Part of a small language model's weights: tied embeddings.
Each number is 200 + 30 x the weight over the matrix's rms, rounded and kept within 0 to 999. Layers, rows and columns count from 0.

# layer 13 MLP down, 256x1024, rms 0.0929, rows 220-232, columns 0-255
190,194,219,181,171,200,227,196,175,241,161,229,217,208,169,153,240,158,168,201,228,207,185,211,240,195,230,216,182,156,183,216,212,194,217,251,229,209,202,203,135,187,243,131,207,249,214,226,221,174,245,167,174,150,202,235,155,144,219,193,214,173,178,277,217,217,211,186,149,215,170,245,247,231,223,155,249,181,145,207,200,217,172,229,127,132,183,208,188,222,197,165,195,178,207,200,187,220,161,191,220,222,183,248,166,197,240,197,226,186,231,226,143,214,179,182,204,218,158,162,187,136,195,167,173,186,260,192,192,139,170,221,208,124,192,215,185,192,198,230,145,226,240,210,156,252,160,247,208,205,180,219,163,212,198,212,226,204,159,183,185,254,194,202,146,150,191,174,214,180,212,177,223,181,256,172,211,201,135,154,208,152,204,191,184,273,218,205,184,191,232,194,238,172,232,259,166,259,185,236,216,205,183,191,257,188,218,209,163,195,183,202,187,242,174,204,144,187,245,205,248,178,173,180,236,217,166,204,119,173,210,245,186,187,242,181,253,137,222,167,223,197,182,185,208,165,158,201,160,189,221,181,164,211,267,200
196,200,234,188,220,224,233,207,255,221,188,198,154,181,164,207,182,144,185,184,217,215,201,227,250,196,187,168,171,199,222,226,249,209,183,168,184,157,225,172,223,190,185,190,189,209,201,192,207,154,194,219,171,203,179,215,209,224,221,225,199,216,169,182,196,217,171,202,230,177,186,241,246,191,184,208,247,150,245,216,179,202,236,162,141,203,221,182,235,201,198,213,166,146,153,220,156,265,223,212,206,177,242,147,165,147,228,174,217,162,163,188,211,157,167,202,133,148,217,183,169,213,153,188,203,149,186,204,227,226,171,216,234,213,245,269,265,184,171,184,198,211,199,177,183,185,195,212,242,177,215,159,217,190,188,238,199,202,240,202,142,205,176,222,281,231,194,163,170,199,211,213,196,158,203,166,162,179,193,217,195,229,158,200,176,203,202,196,142,213,206,139,185,207,216,247,161,259,215,163,159,171,158,179,259,206,223,225,142,212,194,199,162,179,200,196,184,221,166,187,196,200,203,208,144,163,233,259,175,183,200,203,189,184,162,227,167,252,176,180,226,211,213,225,217,234,177,221,180,197,148,211,297,197,204,235
248,189,199,196,219,178,147,209,194,217,231,222,204,148,187,160,179,182,131,178,208,178,189,183,238,180,202,222,212,190,157,190,145,188,244,168,191,210,253,210,208,168,157,214,174,130,186,220,210,194,221,206,218,234,224,125,215,202,232,202,231,138,176,221,218,189,206,253,173,178,202,229,162,220,196,150,225,184,181,191,210,220,209,203,197,197,189,247,227,170,200,163,223,197,211,151,217,202,249,244,167,173,237,237,208,142,190,223,220,239,163,217,231,206,203,259,222,217,204,207,213,204,123,240,212,178,189,145,223,170,249,231,208,187,249,160,159,189,172,184,231,198,174,125,193,157,194,188,154,225,225,242,169,189,210,237,277,165,209,259,197,227,177,209,239,176,214,118,216,212,225,141,183,228,237,186,236,226,226,152,192,163,227,214,199,291,192,246,198,200,190,178,183,250,150,204,171,208,161,191,204,185,254,181,221,199,251,164,181,207,198,164,181,176,196,135,176,270,235,207,171,269,193,175,195,141,183,221,235,189,168,191,185,185,182,244,180,191,252,212,203,189,248,191,209,132,207,238,171,216,257,193,216,188,227,210
188,153,180,215,223,183,183,201,151,206,237,180,197,216,193,210,176,234,180,195,206,238,249,184,185,171,196,211,167,261,176,178,200,172,212,214,231,274,173,216,210,218,184,155,149,202,145,163,165,239,162,179,194,198,182,181,190,190,220,205,225,214,249,237,195,233,200,217,170,205,175,219,162,173,193,160,244,186,205,214,224,221,209,188,221,234,139,165,255,160,165,188,188,192,224,228,229,186,200,199,228,202,212,237,254,182,140,197,159,154,185,195,212,242,180,212,165,143,178,231,202,218,163,185,195,155,192,172,220,259,193,120,191,223,205,188,199,229,207,205,208,189,171,229,208,214,183,181,209,225,203,233,216,235,185,251,175,189,201,178,179,178,180,160,177,212,209,208,217,251,194,175,140,149,108,227,233,170,191,221,193,195,236,256,222,226,225,144,221,232,247,202,182,171,164,225,314,221,222,220,216,224,191,219,190,166,202,254,163,206,143,176,203,235,205,179,273,180,185,214,210,157,157,244,185,217,268,215,169,193,159,227,186,198,209,197,205,211,211,202,220,218,189,157,205,184,227,233,157,198,217,174,187,154,178,182
233,156,205,184,180,215,200,171,222,170,221,236,160,192,214,192,212,131,178,229,185,218,214,164,179,161,238,203,220,189,209,215,202,180,246,169,254,187,181,202,154,208,182,202,193,205,175,169,220,185,203,176,206,214,166,166,184,251,265,168,162,176,163,231,229,249,189,204,206,248,191,164,207,234,192,200,206,259,192,200,234,197,222,206,168,177,197,224,248,212,184,201,214,210,221,262,211,232,245,201,237,238,238,160,167,187,179,238,208,204,162,162,175,151,209,192,194,213,185,197,164,259,204,209,228,176,197,207,246,172,154,190,215,163,216,167,253,277,172,182,229,231,183,182,168,147,208,192,154,196,174,179,184,205,261,198,231,239,162,185,265,192,208,148,180,209,180,215,172,174,206,179,184,185,218,191,218,140,202,183,218,197,206,230,257,211,192,225,208,169,209,199,206,232,195,252,182,216,199,234,197,224,178,199,185,152,224,139,248,236,176,202,215,183,209,210,195,188,189,242,178,175,192,187,203,234,174,215,178,186,234,159,116,230,206,177,212,193,209,218,144,167,259,162,220,183,240,175,201,158,207,202,161,210,199,161
193,163,173,246,163,189,149,198,156,164,158,185,164,215,222,215,225,194,173,192,206,196,213,210,202,174,209,181,261,253,181,199,228,208,215,201,197,232,146,242,197,208,171,226,215,190,215,236,237,197,205,228,184,194,189,202,163,168,181,204,176,243,237,144,232,190,175,196,203,221,196,150,182,201,173,168,208,185,248,212,169,238,189,186,228,160,222,216,191,207,186,172,266,117,189,160,230,198,188,179,158,216,219,211,244,192,216,162,207,159,222,180,178,193,165,168,123,179,129,192,192,187,239,122,201,161,208,159,161,206,277,197,193,205,214,203,193,184,200,162,138,232,153,222,202,240,207,182,192,198,160,175,239,224,185,240,175,187,224,236,218,213,184,207,198,194,202,186,174,208,171,257,206,209,181,251,228,203,161,206,162,186,148,166,204,202,211,190,180,279,209,191,230,228,212,197,129,176,194,211,257,236,226,182,212,239,204,232,210,161,214,207,187,198,201,199,188,178,214,196,211,212,196,198,163,200,231,203,243,231,201,169,187,203,170,223,209,182,212,202,212,186,187,170,204,186,168,185,206,253,203,176,197,194,243,159
200,177,218,179,244,246,218,210,172,187,165,160,176,218,225,200,240,195,175,177,188,218,290,218,172,164,171,220,209,168,222,192,234,221,173,242,259,210,214,160,183,223,204,233,130,193,180,211,204,215,165,224,243,212,224,249,220,185,208,181,163,217,212,137,155,186,181,187,208,226,232,217,188,276,206,201,249,197,238,198,188,180,198,163,193,230,191,201,237,210,195,150,203,194,183,185,257,219,202,185,181,168,239,236,173,277,205,195,200,202,163,185,224,200,213,171,254,145,182,212,223,243,184,208,170,153,191,204,238,238,226,225,230,238,227,203,258,234,177,236,150,209,200,218,204,167,258,181,235,213,173,243,210,257,220,169,199,153,218,199,182,239,183,204,165,202,212,244,211,197,182,215,171,231,226,184,175,194,222,164,157,255,159,203,214,247,231,211,218,185,161,242,249,314,155,187,197,272,167,218,196,161,207,185,189,213,134,238,184,162,219,217,189,218,200,222,226,227,215,233,181,198,236,220,189,214,155,203,233,227,171,203,162,192,198,210,199,170,198,172,204,135,202,186,136,237,209,202,173,146,242,195,251,220,192,173
197,186,201,215,193,233,205,129,185,182,204,179,202,182,209,186,169,215,219,196,240,218,172,200,206,187,269,175,240,186,203,164,231,206,216,225,248,213,200,148,239,198,143,206,165,194,248,215,193,237,213,200,190,172,188,190,201,222,218,258,212,195,192,230,170,199,256,197,160,161,193,246,179,168,205,202,199,206,242,187,213,217,211,202,203,195,245,196,193,224,206,151,209,209,161,202,214,219,254,220,218,234,189,262,169,250,228,212,214,177,246,211,182,187,216,231,208,190,217,178,181,194,251,197,206,233,214,253,224,174,171,222,259,217,165,209,226,190,163,174,228,195,285,206,189,192,191,247,179,192,196,225,208,252,218,162,199,165,221,207,189,173,194,220,198,205,179,160,222,219,254,166,160,239,175,267,174,198,226,238,201,183,199,187,195,182,164,223,210,177,135,164,228,162,231,211,214,188,175,263,250,161,172,203,174,198,207,207,181,168,173,241,189,233,223,157,224,169,168,181,157,203,210,152,204,208,211,300,216,179,210,171,182,203,232,208,192,239,234,208,197,190,200,191,148,212,242,180,190,157,202,155,160,213,176,191
194,208,212,208,197,186,207,209,150,201,222,203,237,193,241,214,215,201,196,229,228,228,195,208,145,233,184,177,238,176,234,217,210,149,179,268,132,159,180,233,179,250,212,248,170,225,220,173,191,210,171,187,186,138,231,203,223,178,161,217,166,211,184,200,201,175,230,182,198,189,180,205,121,225,186,198,190,165,220,180,173,220,235,173,211,222,203,183,184,174,188,210,185,124,184,210,261,169,190,191,216,198,186,195,156,198,194,182,239,188,171,221,220,166,206,196,256,224,178,228,207,149,206,230,252,178,240,196,224,167,229,204,197,185,171,222,222,168,168,132,185,180,202,204,221,189,175,227,222,217,170,236,213,182,234,196,195,205,159,228,212,222,223,219,254,177,187,221,241,174,219,233,180,167,231,246,194,222,188,153,185,197,195,195,206,185,187,244,177,178,237,158,250,239,198,245,263,253,261,265,155,238,235,180,207,207,182,210,214,201,194,207,221,192,200,184,216,218,185,151,206,195,214,185,218,240,223,180,159,179,212,204,202,198,197,232,223,229,228,122,196,205,185,199,172,163,189,221,132,178,165,290,155,205,153,223
191,211,203,193,182,128,208,191,146,218,182,171,112,224,176,250,174,139,215,203,220,215,216,217,164,246,197,203,211,181,226,210,231,177,194,196,186,227,185,247,214,204,198,197,177,161,264,183,185,155,167,176,156,157,210,207,177,181,170,233,226,189,241,183,258,218,184,262,124,215,166,123,208,191,196,152,215,192,139,216,242,205,201,194,187,248,203,211,247,171,240,220,192,190,175,163,203,191,200,189,223,190,176,220,204,231,243,198,216,175,183,216,146,189,194,224,184,187,195,185,231,205,228,231,233,221,193,180,231,173,189,187,136,236,201,198,222,175,203,198,182,191,205,266,215,222,208,148,234,198,219,201,219,217,194,240,190,217,222,230,171,200,226,231,235,225,188,214,152,198,195,211,175,170,165,280,178,162,183,187,210,212,229,225,199,199,161,177,198,194,216,195,158,196,166,186,187,210,237,189,174,214,220,241,226,258,207,191,181,186,172,169,209,218,213,160,209,217,191,201,168,242,182,195,184,139,180,152,261,210,218,202,237,193,214,204,203,191,162,209,190,175,186,185,185,241,179,231,231,193,245,212,179,209,208,230
220,240,217,191,222,195,172,232,273,242,173,210,178,169,145,221,189,149,179,175,242,188,188,168,237,153,182,195,170,205,243,206,242,234,200,153,183,199,179,209,220,197,138,203,219,200,220,197,216,216,207,159,226,160,186,184,183,187,231,205,227,235,200,182,229,212,246,171,216,210,246,201,242,160,232,223,191,220,278,230,178,185,159,238,195,236,228,197,218,236,227,233,208,240,178,212,164,204,221,192,219,184,216,199,221,191,237,167,156,237,242,97,187,207,187,256,257,211,157,182,226,221,165,197,197,220,198,273,209,236,250,207,235,182,272,208,215,196,152,185,247,219,157,178,246,151,224,139,173,199,240,188,169,156,206,247,205,189,159,175,187,241,194,206,175,249,198,196,235,252,257,208,171,229,128,159,211,263,179,179,299,199,237,233,214,240,219,177,193,169,188,231,196,163,184,178,248,197,193,222,220,244,240,177,172,167,224,192,186,226,196,227,213,192,251,227,126,175,245,219,198,231,146,214,210,176,219,192,267,247,241,178,267,218,171,170,200,277,245,207,190,248,260,156,189,205,202,167,218,177,158,254,168,190,245,199
211,195,198,189,137,211,150,180,207,197,267,177,212,212,226,141,153,214,194,169,216,202,198,248,245,148,216,133,199,185,181,130,211,279,200,209,164,203,187,164,200,183,250,169,243,139,194,193,198,178,186,190,300,210,112,224,190,172,200,184,222,160,150,265,179,183,136,165,151,223,247,228,208,236,180,216,230,195,209,214,172,179,199,256,234,139,243,167,188,251,206,158,230,243,252,126,259,258,219,212,194,205,265,229,184,197,169,198,166,182,145,239,186,174,183,238,254,227,217,237,244,217,228,278,201,223,223,164,215,136,248,177,218,215,156,163,224,221,225,224,206,192,154,136,165,205,191,257,184,186,183,288,235,237,164,190,132,190,152,160,184,239,165,238,182,140,259,190,220,152,239,113,206,173,169,226,238,176,242,194,262,254,233,139,202,184,167,193,201,213,189,201,239,202,138,230,158,174,164,165,184,179,183,235,213,195,204,228,226,216,311,169,189,205,200,153,248,231,230,193,175,228,195,163,187,145,191,240,179,222,188,244,192,166,219,195,206,244,140,205,210,234,164,165,150,170,251,192,217,209,169,263,167,132,231,188
204,222,168,184,147,224,177,213,174,178,214,230,171,205,209,182,188,199,146,211,148,243,209,198,198,199,242,197,252,131,239,176,167,168,231,225,216,189,164,195,164,190,235,209,222,176,210,215,192,216,202,183,217,209,225,264,200,203,201,258,158,238,182,216,162,175,199,202,179,171,183,240,196,219,203,278,193,223,237,176,128,230,218,228,221,196,211,175,217,213,175,199,253,183,191,124,211,106,230,210,242,194,191,221,204,245,230,170,199,175,209,253,215,227,212,234,221,213,197,206,192,188,254,193,173,192,151,233,168,183,236,227,178,161,267,197,195,243,143,167,227,201,211,178,195,225,171,230,235,219,220,188,194,234,185,208,165,215,195,176,188,184,195,230,190,185,219,181,214,177,233,187,199,228,134,233,209,265,198,157,149,178,178,151,218,185,243,208,244,247,195,189,231,188,190,212,208,249,187,192,198,226,173,192,181,175,175,152,207,197,170,197,200,178,203,220,214,191,181,187,233,191,264,165,198,161,209,233,187,193,174,237,237,215,172,179,158,245,210,174,226,168,143,237,154,205,160,188,185,231,224,198,205,209,213,208